config.yaml
num_attention_heads: 8
num_key_value_heads: 8
head_dim: 64
positions: "learned"
attn_scale: 0.125
init_std_qkv: 0.023
init_std_up: 0.023
beta1: 0.95
warmup_steps: 200
doc_mask: true
train_tokens: 640800000
dataset: "wikipedia_en"
Each number is 128 + 32 x the weight over the matrix's rms, rounded and kept within 0 to 255. Layers, rows and columns count from 0. Numbers have three digits each.

# layer 12 MLP up, 2048x512, rms 0.12, rows 601-814, columns 384-447
147120122130165090122166095129168076204126122103190106114100140138143137090127146142162183144152166143106111126125153156149140091101115086146160091135084101135117152108147085172172139146157140
141082115188105134202133173143124129146132128127136116108066132153074160111090128108154195106103101099072151129117083153149172143153106113128156152069116116083107085220170128097109125129089101
146164132142117141106139148130125125119146133163150081142076116120106075128168128118121137144160032131119103134144146126101111139122117105116141195115176160138149119153173117092084169103143144
096118080159180109085108144082103123146113169145104136130147139055098119177148103112104068143101118091121115068121187119133177153101048155178207101125094119144156141132102162169130138132101142
188163132221169152085162174132134128194206169155125080134107146123090103077165099114106096185159121172126095089097075072145151122131189096112177152187156150122185173100126106148147183132094115
047088063097092172095119129167166131116177130162124143067122086131148153110141178104107140122158166104105089100131125131097104052159148152121161126179085135070078159135119147105153151181125139
181131151115160198128113096102200105114085106100111159163135140119135127103110084078110169111090144115150204121159202164138164119165161085069104107109095115131165153141080216131134046160099104
149113140132115128124115098080063083146113130145126114090127120081102154150161142170114128124073135119095091122139158165108171109130135095125150074069133135101128127101155135133185177150154102
166083127110056104102095190078094192150130158042177080119126144022142214117172120124166176139144082121116164168149116106082127142205131164110079068114124161161123142108116157136155144105108100
097135115143128223137154039146106197174129098135194075142144096130078164093118109109118161086119151131111125151152146147099142161107092146160113141117175135147146106143090138074100071121113111
140124146042135095148141127142146114134141139144136124145163139139103159119095116056148116119163149123140141178080089144155151180110077153186182096122128114081171072144071111144186135112119147
115083134099133153178152116135140201143080128112109166134006199167093146149140164132154109124091156170104112130138125179101126116097108079105155147126090121088139091086141120110157128095142138
111187134074067085095120164080131107153117151067194063102155138140114088123160133156132073080158041126123200164121133120097114166152117127153171128128090089094075187141103167122101090091039107
125105151095084108195166164163118138124107090143086193112149151151109164141155114098188123100128127141092127099171086092099113181139146128053187117171141121103095083118162154086177161090105186
104145134103120095159102162175095053055105060198142132178136136127178175148071141104108113133118114112076125097155071157104087149130109110124167124095133113137118146145092110111104168088101130
185147160134086063130107190143134160143099135077163132126104130091171120127178101132197129138136111168144155139160183160178121099065097134161147170116188133140138118055099145138145153157110091
159090134158148140137116033166139159174139144150100133185134106152137186160087133093118126125120055081129148162115116123139103063142157078137136083131128130107150097035129151082179126125154063
118103168110110070109139141117198119137166141117135078138184161183082125078164093195117088095115147147167132106119097168149090175157130155131099123151107127123111142134145119108135142132125142
097078100162193103097129147139100114073138117122034123127142106161128129179123121098136127163140134148108108126110065181131197150108154168149163084159124160085076145109133175145093140119141091
120138157142119134107142126104101142162171171136088064142122130132090097150177087162125064113132111143045083139136106159179141185173130160155138100118120186146098200118097136103199180107153087
128147095171099131148146182163158113082117126128136110138105130144092043159106121142118116126169160131126136143085104081059124091142143098101108158117119034155146073144127186120179154132135118
139153102059127113153136100091163079090093181087087092104147092117152107137122135091135141133153118098129203155168155100146121151139099115159154121107115120135123233115135156128143142124127156
126165116076133143170105117089141132080163089130100106091133100163160150156139145075180142131126094148120100124153099079145129141154112154155134109113128114118148109145087141132118128141186104
175158049172094085142085192194103116116078156080120081127080122089144133080154101103131072112134109151136167142119082153170132073113077113158130131076123114097182176098070118096130166165107137
123111130152149081124121108122134112145115069132084114124133157113109132166152105099157154082171144115075133110137132088166131167092119160117107144119068087151120146105137151098040111092144160
103047120136189104063152104133085099108090181086081099096169178166158205151149149130098141172090085158089129106183142106135094113079154131127116119136136073102123116142145116118119132160099126
133157116100108037164129157161118150119141147132181105113123119128179148104143108124142140172159134098162087094090120125149090155135127159149150127117132127152115069178119108116151095128143086
199140148200111079189074134152165113079133149140127122159099091042129099179129125082077087185099155118131074150142109111163188131138165117096145148125115146112149151069120089099118055139150138
168078114148168106155108116130102113147136159098112125078166134172144155147143154111083179160134143073075168119096126120209124180133130147143106154175147059144125100110141172120144089102181136
161125100100096148063204159168059216124113103178059192130129085106104136141141149139104109172097081114115175047114171122059127080134131091167122150185118143151098106142167125117161119127084105
138148121146159134109159148115115143185149162127098176175071187152163168138151133195139137169210143136142172093138094139165119132121127107132128118107106120124122051070135139112111122122094073
121171096164088152160077109139106124095128140173132126117138086161060098111144114128148130132141169125147141108169169124098084120131118157071137092144143169114141143107188140102110144099196168
125089136149125107168169170129066111106125228122110140175161121172119108134160223152163081125134084151149141113108138062090111089088109052116147088107127127183149130095115129112120123166151126
097144143147110110124155200121132108059098096126159098130137157112102152120104141088163206128134078116106097136107099117109151121088127109135081104130128142116130166095121121112125140105143122
093083070121105112115155141122116138115142157139104151094132112070133149115128175094176101092134115109121220132165219127088110123164102143111134145099130181136128169081132119130119134128110110
169132122158166103148149105180132161120107187098078163158113105105143100161156108145163106120113153096135127133130144082109134125103121136131156162074184120157146145105134160159104125142166163
114081068107140173085129140077142132207086162091144172180156146184107101085091122131193137098149134076195054121139154123128145169049102146164138105147041132117131155138090134088112099187168191
159135101118199099125141094108107124105104186192164122180099160154122139045144124108118183143143158137097147107134161124126122144132165141137161111155083093099185090165125061197147102108067110
141134108172147109091114140169161140126165136152141120136102159077089174141124066174099108195111137102132169158180121115122131168151111101135164143206099066073109123051121093125096141090114127
156078126115125075130130092119131148085109124094146135099107157065161137126168078106163135171122122091131192126193157155133088178115102116152102112105105123160097122118104116094105081160148102
147138149101136127139135131098071185121137128159149064164083100136193128134202089129159118110168143202167147151143063043139159190089140107112135144143050070178140095131182075116114102125175171
148115208097185070071181123201062130138174178114130110125132037185130120117124097118084146135118110058094087143082084103049118130112131156144136117080108115129117151147135099144125139095073135
112097167139062099174104121094111096143152122040070124162183129085133158157129107112141160113060099132084103096151109127137147100145180153095175137133103107123024143107156120121160135123140152
117128102113111081097124184080133123162123113116121054153157117095142150082135183080180116096130175084102128154103117186111078095110128081150107104172111093108105096183148133176112133110130141
054141149154137120124095140136174086122168149150106152154103134114126115180114098215081177179117150133144115115166186167126063100156112182114154172158065088127109118119131151143137160084130109
097138134144055119081098154131118127154118151086130118061118136187103101145146122093150121119179115168159149144158127115113122085096160145051110141127085113131038136116103212195157150113122120
038106132223140142136141076096126113145154174180138130142111135165094096086139126157119131132150195110125134088138145118127129088129160072240109077142117113180137098111161132176100149075158135
098179092121130134158044098172076166095114130186091209074088132078134134117162123187095072153133127152140132107150085096152129146171121115119169157180109119067088086146158110122115175103103139
110189115047098114122186129154092145097153125115165127095111085069118108223177122103161155173082134146162099115152152118171131123062129096126103121170089161168119114098089178173138078109126140
109140111053142137138130100137154124141144134144093105154131149167125136126149105113156185106139188155150130108105120116117111128109148123098114171145148116088109135159096102121167116131144140
105147160121172108204105154130142130127163129151156116097088084138113118175162147153086095113131118108058056115136127148137119158062127119150140128147079144164119134111176198139108135127132175
124148172117136075128139130143130101123135126082094117127132161119111165177135136128170160160101088132146098135083100136174095148158110115155108119156113077116087140093109128133196130124122122
133093176070126131107155162140175145125085170119144127160080130135132088143097155119110067076147124182112155135158168124093165111198167095159099162146084140096164135154152158166139131179132110
094104177161070131156167108113169107140146177131167118109196153093131158138193110093167098094112084139097180101082128155104151117167137117139163126135146099090111143124100093170192146147121102
119164091099116122151124151076142143093162135094097120124075132097161079154106114143140100123160144194156132121077104141165166125122136154158139160124043103146110099107150157163151119164126159
081102167098189083134155131137158169164123182160109215176152136085124144114133138120179122175081215097152110116133135171092142141086163076162124126097156123106099107069062112131134100125149131
073110143114132077121145111114106121148111087117108105130157112107185052119105118136210145113122135113117141097150161185113122196093119138165119127125106104098185148106127144123122119123104120
102127149110132151111150117137170162146143193169151141149087124116172158105139096120167159100115105077099137129101163116127121072139104121175131118085171203151200175143147145124137151073221136
090157114113132064144105180135089055111106184106091102120113165148106132097136130119150089236129129099116156130146126132079092142120168085139122152141129096129070159085143068149077080164142068
166131107076140162125114184079188142157145102112131125174124114120172057122171145113109055155157164097173133045152090184108023100118141137166133114123155162131142110152105158120106169144121121
094165139106126176173110091177142154134079105149093135085070083124125101141177166152149146085124137123107188151137072092090159114114112102087109128111222077159184140143096164147176147224072120
173104110176126189152097117133145118126160144103122171103082166154119109069185134122101094154127143128131091170087088130141084170104208169106085100181093057130088142164169142094186155121114077
211139102129168139134142150094125161071147127140167111161189163139132171100150143151114135182128112111119104071157130134071118072159080094102137118173122145091181096147121104167123157168111131
143175097139198161131108115114105063157091054128128124147136102206157171128125167128148160174122066109122117145177173101109139125104104133121105168137142190117180146090179176101075111102163149
165092133137151134143158191150090167116150095104111142144129142101138158104150132142087133156184093099100136143156122128152119093146107148216106116126097088116110204111164088135128097116154057
094041157148094218140158143090100088120159158132174090179082132135124113152106208116131120118203153072108088176074118046109098091182153140123116169124112115111145120108200114176174113069103121
132110113054167138124151128122138106132163171098150156145179085137035191130213114143127131094082165154146139217179072166100112109115142098094086153135150126139098165168124128089133162230143080
108178127146170103098135100116111099084103058124135076117129132135086097166141141078122164149129110115113181171082131130155121089126123106056140144135140127177057113076123184100173075132110101
141114159135154137109128164123060098071151150127139137193116156136169127102091088119145136149132126183154099119179137156146111068072184136165156126163114129075145155105131131141132070155118069
088130127085181151145125140113146074119125162151169106098174136112129055127136239186093105116147112110100156111140063159118107129077111145204158058174086118129066095138068075183105102109157148
098137089060162132142163145154122130076097206167157077153183111169109112108142170190136134103142156185139150161134101133173090114147111078145162146167098111129153095115112109148138146061110115
111148133184153137123152102130192109171147167114085076135069164155117167104134139108200137142144198135100149126180144125158209162094101121202115100162139041084140105073087135082143088136139107
124125057124063132153183113125131163136173139125118112175160161160135123113160136118101100100115122154127149118138133174128048144166136172114117129205092105145102137102118136128091092084111190
125195143155149112095085067119056088114188120136181094079129101158096122128145162147146100155146123096131134132184177132086123102150123160146115113109097105130137100112140036129121113100127187
101133148166069109165130139076040136154135075131113160159129144115168069162119117197121117142107099145147160124163138143152112106141127174107166085126133090078114113127154138086101141068112138
167037128119119143148140149130088112106132140130075129100100178097092133135198159113140100156110131086073085132071112164157112149131092077134135119146086134117062154176094124087068139142184120
117157085118116109136143127081145084131177093157147168156110067166131098123121116148107105125097141200134128142142120096109104105143112120109124130063093098150079120136158086113095165107200121
135119147065164105122116119122191169079153108109113165236112109159175119114120194147115101126144202116125168179119147132120092131181136115129079131123155106152127134136072133130160181156140096
106141146122139177149116082151104173106117078116099135119110143151182150109120109149190166133147119127116131074153117106129162117096179102165084190145122120083158146157157126138098165126120111
117111199066135098187122112195126095107183146107102122074102125113131175119126132145133083139115101130066157140147138108077071177129099161160121082123117174126175100095135245142141172093108114
086133187130101113185110101125110072150121136164140170099066136119150048122154079171128105090139079144145060156113139116104155204146095078143141114151092123173102174120161103116083150067168133
100105081122129098081139051073118115114127073130089160102156102035134194093201146093166179114081164143165132098160122106115123200140115141157120125150156153130160082160065105085152150137128081
185153117098071124092171149116099161077181132162139159114141088157125104148103180113155151127146110155135100132121126171183154082103103091093176126058155096130093156166142108157087072170117043
138072137174122094111178202129125157140102137160077161149119074125145092101109131152128125100203154163154146062130178145142158204146166089093122129078088154136173104125182132084130143192071182
126067107107162162115136160184149173109144139123081098136179069115139166096108142097108128173154138111140125102100107165162129131174112087073139119150123136123154115108167108154115149063109104
170075166129093131109090078129089110129214152103120100132099122108119155165133140153180170109080101150161126096099125126173135164135203132110131159098118140108086086141112101104227102103113074
146087107100134117173186149059169099114097109140136118072083157101113118035108085184142115125125114177150143116128121115090115107161118109159128074123170092122169204168099136154165120102132086
106156109092122141095127175107168120109153112086143137088071155161138118130138142100156147100137092157101154123145126110104147128089125103138169145159237123086066123221150143123179149127110078
150071120157169061147162123131078107074126096134148129160108148190122134108163095095097114136133161171087117191207085150197185090103115132140123136167079172126097073137138181133163105130096070
087109060126113090165051053042118152121140125120085121097122102135204153126167128101120170174143114142109200133085119096084157154129145099096191114158120092157154141196115131166087100159169138
132071098116154119142159059111138153115121108123113177165158131150121099150104157119124226116128142104147086094168147139105150138157169157141138160163146119109064123136134099146121244145150105
138105087134134068115160117122135128098102176055082127137128174162112142142139172106116067154170104131153145123134120084173120064161149055104199096164164080114126099118134124107097071095125093
141085094113128112103150139083132145134095111151120193145102110122130086080154114149114071141120056113128075102096092088121101136143074099128053171179131156144201114102110138135127136149214110
115165108124107074086143152165104103076117105108088107124132129143116120145120134114117116050134165083134134083094075111105162086167089101128094100101172116171156135149089122120108126102171162
136074175116130134121110148150118145067151097128136095150144160126160148158094140094110144082153080133164093101132123168090137174116114147144118149116119142153148132088086108133145165113157147
134172123138106153135096126091121121063070103147120037097127152155110156094138145134120145110104140157140179089095113145148111103106179100124117148135126132140128090081154126080104167144160124
122121120130118157066115135152144160111123101133120158143104111106135100129177123123146088155121142116103163125182152163138154146102155095123164145114120107115098085146131169151065139157122179
129131133105061139136181156090138134149112103156140083206198145119122116111132122136136179118135109130062127156140091122117115115107139189135135125104162153120164120137166167081143123111081085
168142130123114108148127099124156108080190102157102130151174156094104090137164103107162118095143177081124112174149130163107114143160163133121117111153109131162120189103110141121129131100090183
169059122102134133128112134133136112155173160135096026172133095166133112158126137136112116097149105137060136161106090054161140103107181148106062138133123179151064082168141140101138082120120118
200161180108104194146085070121141082154167181161129160085125127114107151082158133057188150109105182123158167186107061171144150085163156131107146131158120150099202081141212127166131163049153135
127143095182119066142145105116120123116137136142101144103110087118151095142126121128141139145130146154115158089144157145159145134109144096063109120146169100081183132073142110114132109142132110
137098130121157107123194156078071087126141098135140144081112118145079149150166082104128151077134142110128124079118110122143131155118092140140119157092077168095120099129182160167103148089102122
131146135123192111146092095109145052123099140153213120205104094165091144073138070168083198092125165170045143143105160170102147129062124123099093168112119145188083173183146088098146089125103149
136107061159129083112136172160145192106127093154077161073162127094145141147139149148072113096132182192158176173153061112100168134137116126169188061085139130102118107142189179084157111107123173
152081096137124133128153168082118099097155121178122104127109192130070120097082098122117135109156162144078165093083063160120133144082134090134152117121143088109126115114188112139094174136068153
126099123126176183176160193128118133162135193072140121113146151168149168130172162067104165140118099071102152135128098147130127098130113162150131149145116105133079145103118039154110078125112134
130177111135145142137148082159144184133135158112157106139130096108126113155120114151128156116148120125117138110126149113108134138124115059151121101118062133087107151092109074196100159133140098
071111146104112084102125128133147130092146092158137121092054192131130129098092098201149103148172149150118165175128114130162141123141123192210073063110117180149104057144141076122091157165097082
146112125134129114080110102100120112128013138118186119114134136158144086117110097134147117152225122121083092132120160181179161176117128116156144160145078150158129136169156158139134146109113133
161111146168126145072115130098107113148138098081120142147108179164115135108155108099117095153114101068086117175128091137145094122094151192152167102201128078146102122141154120077135125117084152
146137156141062120096118180150120106122136120175142140118111118141139110116157119076123081132118090162143127106117128112148095149109077149106111106138167127187108104109132142089062140056138140
165138159120131114184126135125140149132110135139150107174156122109132116153155106110077113070125112116174141111114082149084081150187100126078113125048112166132112142146179163121079197128133102
079114113184094120194080083114150091131139192129157115088140147085151169140136176196122142197104123128151184083183129121079118126139111129098112184191082089101107167139135094071115110146090119
165067161118111090112119113136132067099107130124107165132088179099104116112100158142148116159086121119156082116187071190103199072112099119122184057104150119126114149201140118160134123102153126
110178144140100124138178204172089186103147106090143151161113066118098095140097166123120142097153081141111109134095126119085091150123084143065102117105115129127101165169180156128170139147153188
122106109113180144165156106113198083115124136123160086156146136085118101130105100111138177138109140181160136121181126158138152128185190183226162090154119098127217114134123113152152150130143155
106126148145131123134118161095163099125115113155146129100129134090198189110216139117134099113133127112142180141093105126092156078115119143109153138103129098131139116138114163157118084152116097
140049119122109117139076138134128093154109118048122145145097116106164131134128125170148116126156084080080130121128117098158134133183121175198120105120180063147110082100143167133133123151149134
106120142118129130140146104101089072091134131163124105098107137139175134162171113102104161160127063084148067133133139086124064129198149105145162093097046111129123185106161132117162188192130101
159157166130122109150116158161155141116165123142103090154092147139071144124097147133169148106112088171130096134079143089098096126082170095123062100147117095174153058096127085114146149159079149
113145173089170073176081161111132181132136094059102099178186126112171132131127147095155146142138152075167070130085031118105164142086102139118126112129147107087123175158104123089089095127118094
079071067112110144088134052084124162103102132093100117095073091122141217115147116147093112116134110086099101142135190073090078144160134176125088120124114129125183168078121194097143171121125151
078094183092124098157081087110146136066107147120112134148037080146117152079158134145117105093099137179144108155184130135100120117120131160077172100164214127157156105152118186138111125115179131
076078126144176130127053122153106138177171130137180200144143122142123069159155153135155193150127158006172170121180181074069108101127111113127109147152133148148137125104161146107112159184089124
126136111151124099143090152121134137131096111140125120119155210146141071138112120083098119146081167129153135137138131107093092113129087170118150085145163132114097107106082099097140079173122183
093126110067074114149191154126068141128097126127168154178114114146129121109165105069120197157138201117065108124128110111214151171119107141128093086109131140117095086126095115080077071156098188
157127122075122137106104123127144079114119121121147077143114140096082155150176180088168174171179160147137175175125157112116104147119181143179170139152111133142095158159116109086091129104103097
102066108073130166102155162114171140149118144123082176110179181142178067125096164117132137130152113132044113109122152123171076133197109125205146176152124072122185142163119100100129084197104141
105121111143136149128103170100080111077113117115123119152068110148140188062164145054161117154170107099102157174104106142115103108184141177165099048144134103121084098129191134082058127124127107
110128112050102096100119159099145092136156135163151182139084164111150089119121116180123161114157097164133150119088116176113150104136133149130118133109148147115164108136104094095137094101153143
154080086100151177140114136172115118142069162141069134087090124106163117090163165089147134100142116091133115097156164129140090236180152117099155097096147122106131131109138150167089153094145044
082080135140163118153074149123114148092143123127170109132094172138131110113096142110203099087092092145116115107099130175082098135130171158176142051144169189143166110156139166116129138152170167
185110130177101200111135132101149097171155127097107123093143085119122146142119151074128150089091193098161170131183116172080112105109142123156139146093140164182125138188125143141128154114143147
197132169100131136158151154164105133132128064105144127117101128153083107119137139171128140147144071070125111177064158114151081125084147069200073141086185106083090138102058147107117141128156084
090132107138089123166122133149108133084155068108062154152135092149104147107171075118141060093135111112144153149098066113084094148117144087138107111166175181205092104160092094179106085109167157
100137123063139129066149166168126114101130135135117171133090152087155130140156131118139113120153148124100102125181144113086166164127105120115095093134166169162112077137098194102086109146169092
132123072133131086121085182143118190134125146193129139098158116110176178091175129104099107113136127174106178151146045163113155151134099127103182127112101085087124094177098199113130111128145103
138091162104143087144106098117099085130147086119114033150136116131176140126128063148176144097127076120101113128172140117097072088138140133101123161134094155129129125111142137157131158153077098
091134229136123088170149118140145140153124146145158107106081164129109130097112136100142166120103113129107121042069165157145078148072064086151151118125133185130132109123121144078154180127103108
147094145108150131127087130124136150154053128108094165161100103147082072110168078125123118116098177134122135121179176130132095074173063108135118120157149155143153130126122138088149151109114167
180141117142161104107125182129114143075193166158201145206132069088115096098199027128191146115117117150129113134107126121149155099102121105083135152127111151130173137036150071178126077164174098
093136111155059102176087165113132112087109118101077113162148134155172168137170121156134139088137136097145089177145063098112104131092088172108160117114092159096216147108097118097113111107138129
102104160115216081127139128167113123170174072133077152188121137114130128156151099118133053136095126152103062167135124111086082092111110099112113155153109147149155125162134167097180055125143088
134137118153127145107161170082122153113104161130127146152117113132099102130160148105132114131111097078131133111117142137102129154174120094159140130121100147167151094209103121132078090134154105
149211154087123102071057166131142129140101141123153148125150132101096082173090156115160132134114127127139078161131087132203164140142087145118144096150129137127147122142105097090136104085146059
115107147135142173144183102116126083118134063193093184110108147148147137179158116109120123147145052121122154126139100109116136138150154081176086107066108155144174125148163144116114157154134163
127126143118107141143092158112133107121178150030207181230125129128122138133100159203148120221061095115120121114208120083067096159167114125162145168153107134146107110132128099106156148151105186
110148129156121142132095119045099125094122103155110128107074056160143138074120059161108122063115120089137122121160093144137083100133117112146142127105057117139138096178108144045133167137085057
173077155125155152126104102047124129191145166122117143136133156121161167131111103140128164112178120103144138093116105116109113146115097058173120122080108102159106096118113120158098075119190094
093093149142114126126166098142116151184158160067135078171157189112132154124141138140180089084199144121175095106141154176093124142110129159145120097138145157126110119156099097130151089124100114
138099156152074094143132129138118179157088055159113130113131142150169085124129098120158107194125185170119140082087152110086107120108141129131117160123076154132135140137111157120155155140160148
129142134162122157150149119069121134122130180126163161093132097089138152149122206100113056126110128124091071116136053116145157132146143153162166171131142141051143166122134145146123145126151134
192091138123122123088117172161156146112191111099048100172147100100155120127102124136098129174146120187119154136150117137116120129161092146100157133077148168085116083137147166115161074117101162
173169106116145132103182139139088115109117110130179081110133076161122128106154150181162148062130112110100167124111129133120185094175114089141125145021111138119106183124079166080120098121082097
095141129137057134126136188144107148124083114144163118172135085156137114150114100144105141122116119138159116114111172170124156062095148138082066112110136093098146121088121168122125123109161170
186140116128167139131119088123135083092125122178123119138068150134178130085136076192181149115112108165104123130155087163118104134115159117075114128152135134142128181112134178108114173155127136
160135098160147120147137069141114082065151148214100143115136113158123171118097139172173086147098128162130140152156122144107097106143107102079142146111107152086130123103168114104074150114127128
117147095136105108173118116114125163128193108085112112090129116203147122166223157156181133123171152133140084171191078093086142143083112142116125159170086131118152096184185108095119137171119048
050117121180133097150158120193196140084114145166112097094124109145119123147143080110170086116150133128162137079134095185118166158083153137123110121117179114096104156086064166123071094155161100
160192148075137093132129126161118173108137127140130099130122081097184129145123118143136082101138151193112189115165097131129185079165061175161102185143114175103208122168148137149124064130134144
157155099119132161103123118076124161124104160124114114144146156134108118121152155141148223140139096094149123137105117118156086131113102143104113143122148127114114142139147100134066083170177117
108102163108154132128124103137111137101102134095120113125153098162070108134147119118127038113133150110104125150142113119113136025121159147062153053121151133142130102106149161061131092063134156
110138126107088148141083168096142149175131100143125169118111081069130106179148158120168102145106100091082083171150120049143093136146082106107123124120114180100054099083171104191175150169186124
102125112129162125106182107120194139108129145157151129139114174074104110089123114146118120157089195127105163127136163169092130132163089155071180105223169149126089111102146111132161122097125108
134148212099156096112089114166143159083131165126140139131099154141062165137139125083124052182135167203099141156140046165129119105109127138087107105114102080087136078077126103154134184129123143
162118114097187148156177146084148132162155155129179148111147131118114083087140173074113121154205103172166098203087120080098190098172131118075106123118097151068118113111131153093178105096123159
145104152112150192081148117103106130121154092120174131177066079201106110098126178151154155135127188167117104102147158056120148081078153134069141112152134107146126054129189162173148130101142132
140113127139174145161130178154086153157124101114101134125161184060130069180152167102125141141128140152092089097087180138145188070190158111121141082095100104125126118093145092151119145135125170
130114159202159047132141135083092130133081063113096096139121125128111160123117134158207091151128161120156160098132111136125141073064133138094086060102130143081092144136139125221101051115138136
213108158134158087146090129169194084140164164173115135111102114118093073090119145126142129147138112073157133088113085150168113127110116111116059077050200112159123168150124130162166135106199149
112086119120110102080170129062118084157138109121109137131093131097149093185118203081081122162128134177126128203111132128096097103078123151111052133066099109151144105097121178179105149084123158
109155085099082094124161096124147119098125161080127135089187154140113050145178112173142136095168072115115127136171107056100126135093106064133143085189150123173158131142119138110211152157176151
113116158061147161187107167078117134144182128147139101164124130074114153105139140128132153167127118116123155105128105080094153158138128130113113157178119072074167157147121224080118118157156148
076136165118124084090203137135159080124097132142168129210144161107117186100107174071116161127162081167151102090141097187108165140152125120148121065169138092101141120133071121109145107088096145
130127142100118149124127155108145175153190174144067128154132055122108151138119150119145169186110133147073123125147137145110134136092178125080158085210110108126064131091098117115195123147149095
071068129149155150081137096146110145066121118142135156151179131172104171134149136119146153160105113055117157143069103119092136110123124072042124103107082086116195137116164167153147116161096085
123101154135082155148121242148143122091106171151113145110156084192157092146117198096129119109096182174170159215136146163166110142132114138083125092165147103183142202152119065182142117091123112
127090128131152120172156134107103074061054118131105113138089126135123136134153125124087080115116107158077105128160214125108173172106231154137117111114031113149164125115132132121121118120113136
167069132096081061106088094092132173078133130136167077136140084092121140116124112148136058159124139088104126114120115202063124120135166145213143113145209113134174140124107191139138109113169191
104161137162158162162069164087112102142141091163126141114146150102172117141162112176155124143112141129089173099093100074092134133121096124105083174130103167096125218061210122183136077115135181
108095089062088173081157097118217123144092160096154108144157113176125177110159105160097066116151123152116110117088186128163158089067129140090140149123057142150186139127200115189122175160123077
165142139130134135157162169101175122120180137123137169184098143124114112094126151135137118205103139110108118088126147075087157053139107147120130163149136115127151113090112097141096153195145139
181114114152117164086108144127135182113106133173167162135113132136189172121165095125178163161215175019139117109192137173125125123126141122115196163113085102136131109134167138140156162174186165
153150135159148066104040165132119157108118114105143121094147074107151129118138093106133119115114086125078104159115123133139064081062135171182100131077149128173178137115158113123151111106094049
127094144109146059128124149168094113125093169140184128137091141150139170168151110152056094112135088143154111120151121127096167115191034090111125117125120101156144100133121156125153125139124143
156093132099089076174164161089134164106196126132126128115091092204150101112138106180155129167137133087138155092091146102233122121122150115153156109124105152127159143140167180077063058168110102
129145092185135114173108106185137086153173107202141095124160180153110136077167053155140129146098108120118151131159140112165101128113108093111109093150094107130122135052208177137165152097123078
152120116111053135096160143121127153151115174149139113143103145154056134158106155120176083067141181193130093095119097155143158130094186113155088097081075133184160142085083148125115164121204125
157129174138179170107110170098138122086159133122152100171145079116139170166123110183170118113102064088128129096173165084083133252146135086124123196104208101176156138112109084140090194092109143
182115111096137194096098198150138160117123091179152182097124132122159136128094038087122100120085141137146098136090121145140104113160092123134056120129071078150118143086165067086115116098192135
163110178116145122112182176142133126132143126085128089174159101131150106168070169089156175167165134172151130164177140120122139095136151113140088129094138103107113075104117148182128097091124190
165204102161143096061117068118129071150119161155149162152082167090184143161153109113146151150146133071098168145077172091098118120120130065104088121159139144138039108151137151137105122127112130
137163129169164179112163181084119143145161133133115139081093120133157143045122129103151140167128154131080125161180209095173096146152143172111105114157088114120162099163093115137124137129127101
141151138047120090123142161166112108093097137161122133186162102141095106130153106148207190140137127103244041096086138163148088146143134106140155142158144139150164171139169115139146055191118121
150113116126124127108177114101128099113136140135199126162117148181115152140100171134164129113048097089048083117117140111125092158100154109166081101123196143124072095093075167141093109168169184
130171121115074113130102102113168073132084141111103134137128189156101152176118170111129147145185137154129093139192153082089092121116072109174136156131143128131130093103136046116113097081146076
193036157163139114153152138113113142122149136107125117127138086118215123162143115165187073202173205121157176128111165150140091134121098131118152159149118122183128147160128121125118224151068104
216120099112152044136070150159120115075255076131114094143118147037087117088148142129077167140199111134093163096132139181092140167165175080140141094095162104140153156165171095108116112178144083
078172115051118138127078166109082162116155146163143109147138126180118154104115057124137189102099132205100162127089135142159129091129105015104137166125113095119054111131138176158096116087101174
080161125093127121126114128123050115193158133145132190147134203139111082093135147112145125104182102126124100109087089140084155073096155094107183058099119098078175126122205163142123110146096140
066133117119087165162169153109122122159130129132101175121140130123040087159100087146120154103167124146119127110081108150147192134160117113095091124122112076154152113114124128121093140111134211
149131141155085160124106093104119163124118154123150050124163097110117152090138130146173126148099122131198125130105144141147137110118107131126174102176083092145143151128123104098129078096157103
105125148148182118129091132075164158134112104165169102133126181124065185156142084132066168166144165156053158100163144071112132158085139188153137130161152105057145160120162201166187095126118040
142168164143075113117175125135118106107097114108115109121054154132183067120159109131092160170140086143141142111102092054123173104103133172126138079110084116152163134105157181169133104126123084
136138156090138107149129122040111087156177141078207136093130131154150115044136099073149189097118103140107072147120155099132118096107143096188156111107089113180112113147119166090120084082097215
109172121096124161146125155092087155074125121139108096105081086141144076186102160192119174098146120163140080149120094173172069176114182133168104127156136132106150162082096128121107142126191127
065090108101136091090125153151100093092153143129133154060096120122201110091137117136174097130164116092115081126149169110123086106087160174101160099118144102121104101177106061159153097092150126
143146179144140145091105137103104150132052142142125180157101121109081189125062074170087112084166120144107123123182163126136158113093165115125126117083095105143078170082128133117149143146111065
104124126140059138121125128148133156128150131146100062143083134099067096107140169082172105116099073122140140126107153108150134136165169117135109096114151123117084098140073141109100137098156140
093128203126131099141179115132113127134123140159077146126153147139137141127131131073135188074212098167175093111135121111115147125148102082168178093085131139128168184204052142098095094093128124
125068092104112117129130081128191130096150091200115165181158098129108106121110148117165135136137147093159109142127167150140089128117137167129165134116143157085090075140128111153095157151130177
132086166142141109128076141144161139103125174086185067154132079138096115136163140160149141158165080143114114137078085110146124171114107102169105164133151117123130103151100139123205116128134125
051101102108179107162116126090120129105186149110154190124108159099136149171100127110156083069163107174110167179097113111141129193059093147199120105114170148156131143180114149046126188096109134